Weights of a small transformer language model.
Size: 16 layers, width 256, 4 heads of 64 (1 for keys and values), MLP 704 SwiGLU, vocabulary 4096, 13.4M parameters.
Training: a variant of SOAP for these matrices, 441M tokens, 3367 steps.
Each number is 50 + 10 x the weight over the matrix's rms, rounded and kept within 0 to 99. Layers, rows and columns count from 0.

# down: layer 10 MLP down (transposed), 704x256, rms 0.128, rows 325-331, columns 0-63
# gate: layer 10 MLP gate, 704x256, rms 0.135, rows 326-332, columns 0-63
# up: layer 10 MLP up, 704x256, rms 0.137, rows 326-332, columns 0-63
down325:59 48 34 30 33 29 53 61 67 45 39 38 55 59 64 63 43 52 41 53 65 44 47 40 43 53 47 52 38 59 54 42 65 58 48 51 56 57 37 42 53 47 45 52 52 47 57 61 64 48 35 55 38 36 49 44 59 51 59 42 28 36 24 61
gate326:53 56 53 54 61 63 46 41 40 49 42 50 42 29 37 52 70 65 46 54 57 69 55 45 59 50 43 31 57 47 60 60 51 49 64 55 43 41 61 32 33 58 48 40 50 55 69 55 47 48 37 52 43 52 48 49 44 59 47 52 53 71 53 58
up326:47 60 42 53 63 47 40 44 57 42 52 56 54 48 52 61 41 49 49 55 59 47 34 57 46 35 45 57 40 31 38 62 55 50 63 62 54 51 63 34 60 46 57 48 63 45 47 50 48 28 57 55 47 62 65 40 41 30 70 55 40 42 42 28
down326:35 42 56 52 53 42 44 51 42 66 65 48 31 66 61 48 48 52 51 57 41 25 63 48 52 28 59 52 58 57 50 37 43 63 50 20 43 47 35 55 51 38 49 59 63 58 48 52 20 50 52 45 31 39 65 56 43 50 34 39 61 51 40 46
gate327:43 51 53 52 53 53 44 59 48 57 50 59 50 26 74 24 44 41 63 45 50 54 65 35 38 41 46 49 59 56 50 43 44 53 58 38 66 41 40 48 54 41 51 61 51 46 40 44 48 56 56 50 43 45 58 60 42 35 59 54 53 30 45 68
up327:62 49 50 45 54 50 46 44 52 45 47 50 68 49 46 34 34 51 37 65 49 51 57 34 56 30 55 40 53 64 48 59 52 58 55 48 52 52 50 64 64 56 44 44 57 45 61 59 41 61 71 49 41 50 49 60 46 33 49 56 46 43 43 59
down327:52 42 42 50 53 55 56 46 54 50 55 37 52 51 57 49 52 34 46 55 52 53 37 56 56 43 41 53 48 42 59 44 48 48 52 47 55 53 58 60 54 52 30 53 58 55 72 59 33 61 47 47 55 42 48 28 62 61 52 36 52 59 47 53
gate328:49 38 40 11 42 46 35 64 56 46 46 69 43 57 57 57 41 46 47 27 44 43 50 32 26 42 48 53 55 39 64 62 61 44 57 42 50 40 30 27 54 46 45 31 56 54 60 47 57 59 55 50 41 50 30 74 56 70 48 65 42 52 73 47
up328:33 45 47 38 33 43 58 40 51 66 42 63 70 55 50 61 54 58 70 60 55 49 51 40 57 47 42 41 47 49 56 51 63 57 37 36 49 46 42 38 46 61 57 54 59 37 49 34 51 48 53 65 52 40 46 36 45 42 51 47 59 52 36 55
down328:53 51 59 60 40 45 41 40 58 53 53 47 52 48 50 52 39 59 47 54 65 53 35 51 69 42 71 63 54 58 53 45 42 62 32 41 54 51 50 39 64 51 40 46 73 56 55 40 64 31 58 61 53 46 53 60 30 39 45 43 33 62 32 60
gate329:53 49 33 37 53 47 55 52 45 27 46 61 64 63 50 44 30 44 43 40 40 34 56 57 52 61 48 69 55 40 52 54 68 75 52 62 81 50 41 66 51 57 38 51 61 33 32 62 47 54 35 44 30 53 48 35 48 61 32 52 50 48 60 45
up329:44 51 33 58 56 32 54 46 43 62 60 50 58 64 54 57 66 45 45 62 43 48 52 55 55 51 66 55 38 47 56 51 51 55 52 36 62 61 62 66 47 37 45 59 52 46 58 37 52 59 56 48 44 65 56 41 39 41 41 59 53 51 51 36
down329:52 43 54 60 42 67 58 46 61 34 43 61 68 39 52 61 47 58 43 36 43 62 48 33 50 68 60 37 59 30 66 53 37 55 35 61 39 53 60 38 20 70 53 60 46 58 41 56 49 54 45 67 50 56 58 49 57 48 61 43 38 49 43 40
gate330:58 72 51 63 46 62 35 49 61 43 60 65 35 58 48 38 59 45 59 67 23 61 37 53 59 45 39 59 49 55 69 58 50 49 53 61 43 45 63 48 51 37 50 49 47 43 71 56 44 43 54 34 53 46 38 43 39 38 48 52 40 46 65 45
up330:49 62 59 59 42 47 26 51 75 42 58 58 31 54 43 47 38 45 65 40 39 45 39 47 40 32 48 50 46 52 55 54 51 50 44 48 34 61 37 57 41 56 58 66 53 58 56 66 55 63 32 42 52 53 43 58 36 52 59 51 50 59 57 32
down330:64 48 36 46 58 59 47 79 47 52 43 44 44 48 51 43 29 60 51 56 52 31 42 45 46 61 49 53 35 49 63 48 59 53 56 41 50 64 68 44 43 40 49 53 58 58 47 65 67 41 52 56 48 53 55 54 57 51 42 52 37 52 50 49
gate331:63 35 60 49 43 57 52 47 49 44 45 64 56 38 55 64 62 51 45 54 46 45 56 51 44 45 49 46 45 46 45 43 28 44 40 41 66 47 50 34 50 55 47 47 29 40 48 56 52 44 55 56 41 55 44 49 52 62 65 45 69 67 68 62
up331:49 47 36 39 50 39 57 67 53 59 52 58 49 54 43 72 69 52 47 40 45 48 54 48 43 55 36 42 56 55 57 51 52 63 37 47 60 49 50 50 66 43 59 47 44 46 46 63 43 62 55 56 45 48 66 42 49 42 64 59 50 42 55 48
down331:50 48 49 45 59 48 52 52 77 45 48 56 47 45 49 55 41 60 32 56 42 57 54 53 64 74 27 47 60 65 45 46 46 66 48 45 37 60 34 62 53 63 41 65 32 51 69 53 54 54 53 42 60 53 62 42 48 42 55 33 57 52 49 49
gate332:56 53 43 44 66 58 33 35 63 51 47 29 56 52 52 61 52 54 40 47 47 31 39 42 32 33 44 56 44 60 55 71 57 36 62 42 43 60 39 49 47 44 47 45 60 62 56 45 54 38 59 61 47 40 65 61 66 51 65 63 52 55 53 62
up332:63 73 38 50 63 55 72 43 32 48 41 47 70 47 31 49 20 38 55 50 47 43 36 36 50 30 51 43 39 53 59 46 51 42 65 54 68 53 53 47 63 49 56 42 50 62 44 60 39 55 34 53 63 55 62 57 48 42 52 52 53 52 51 41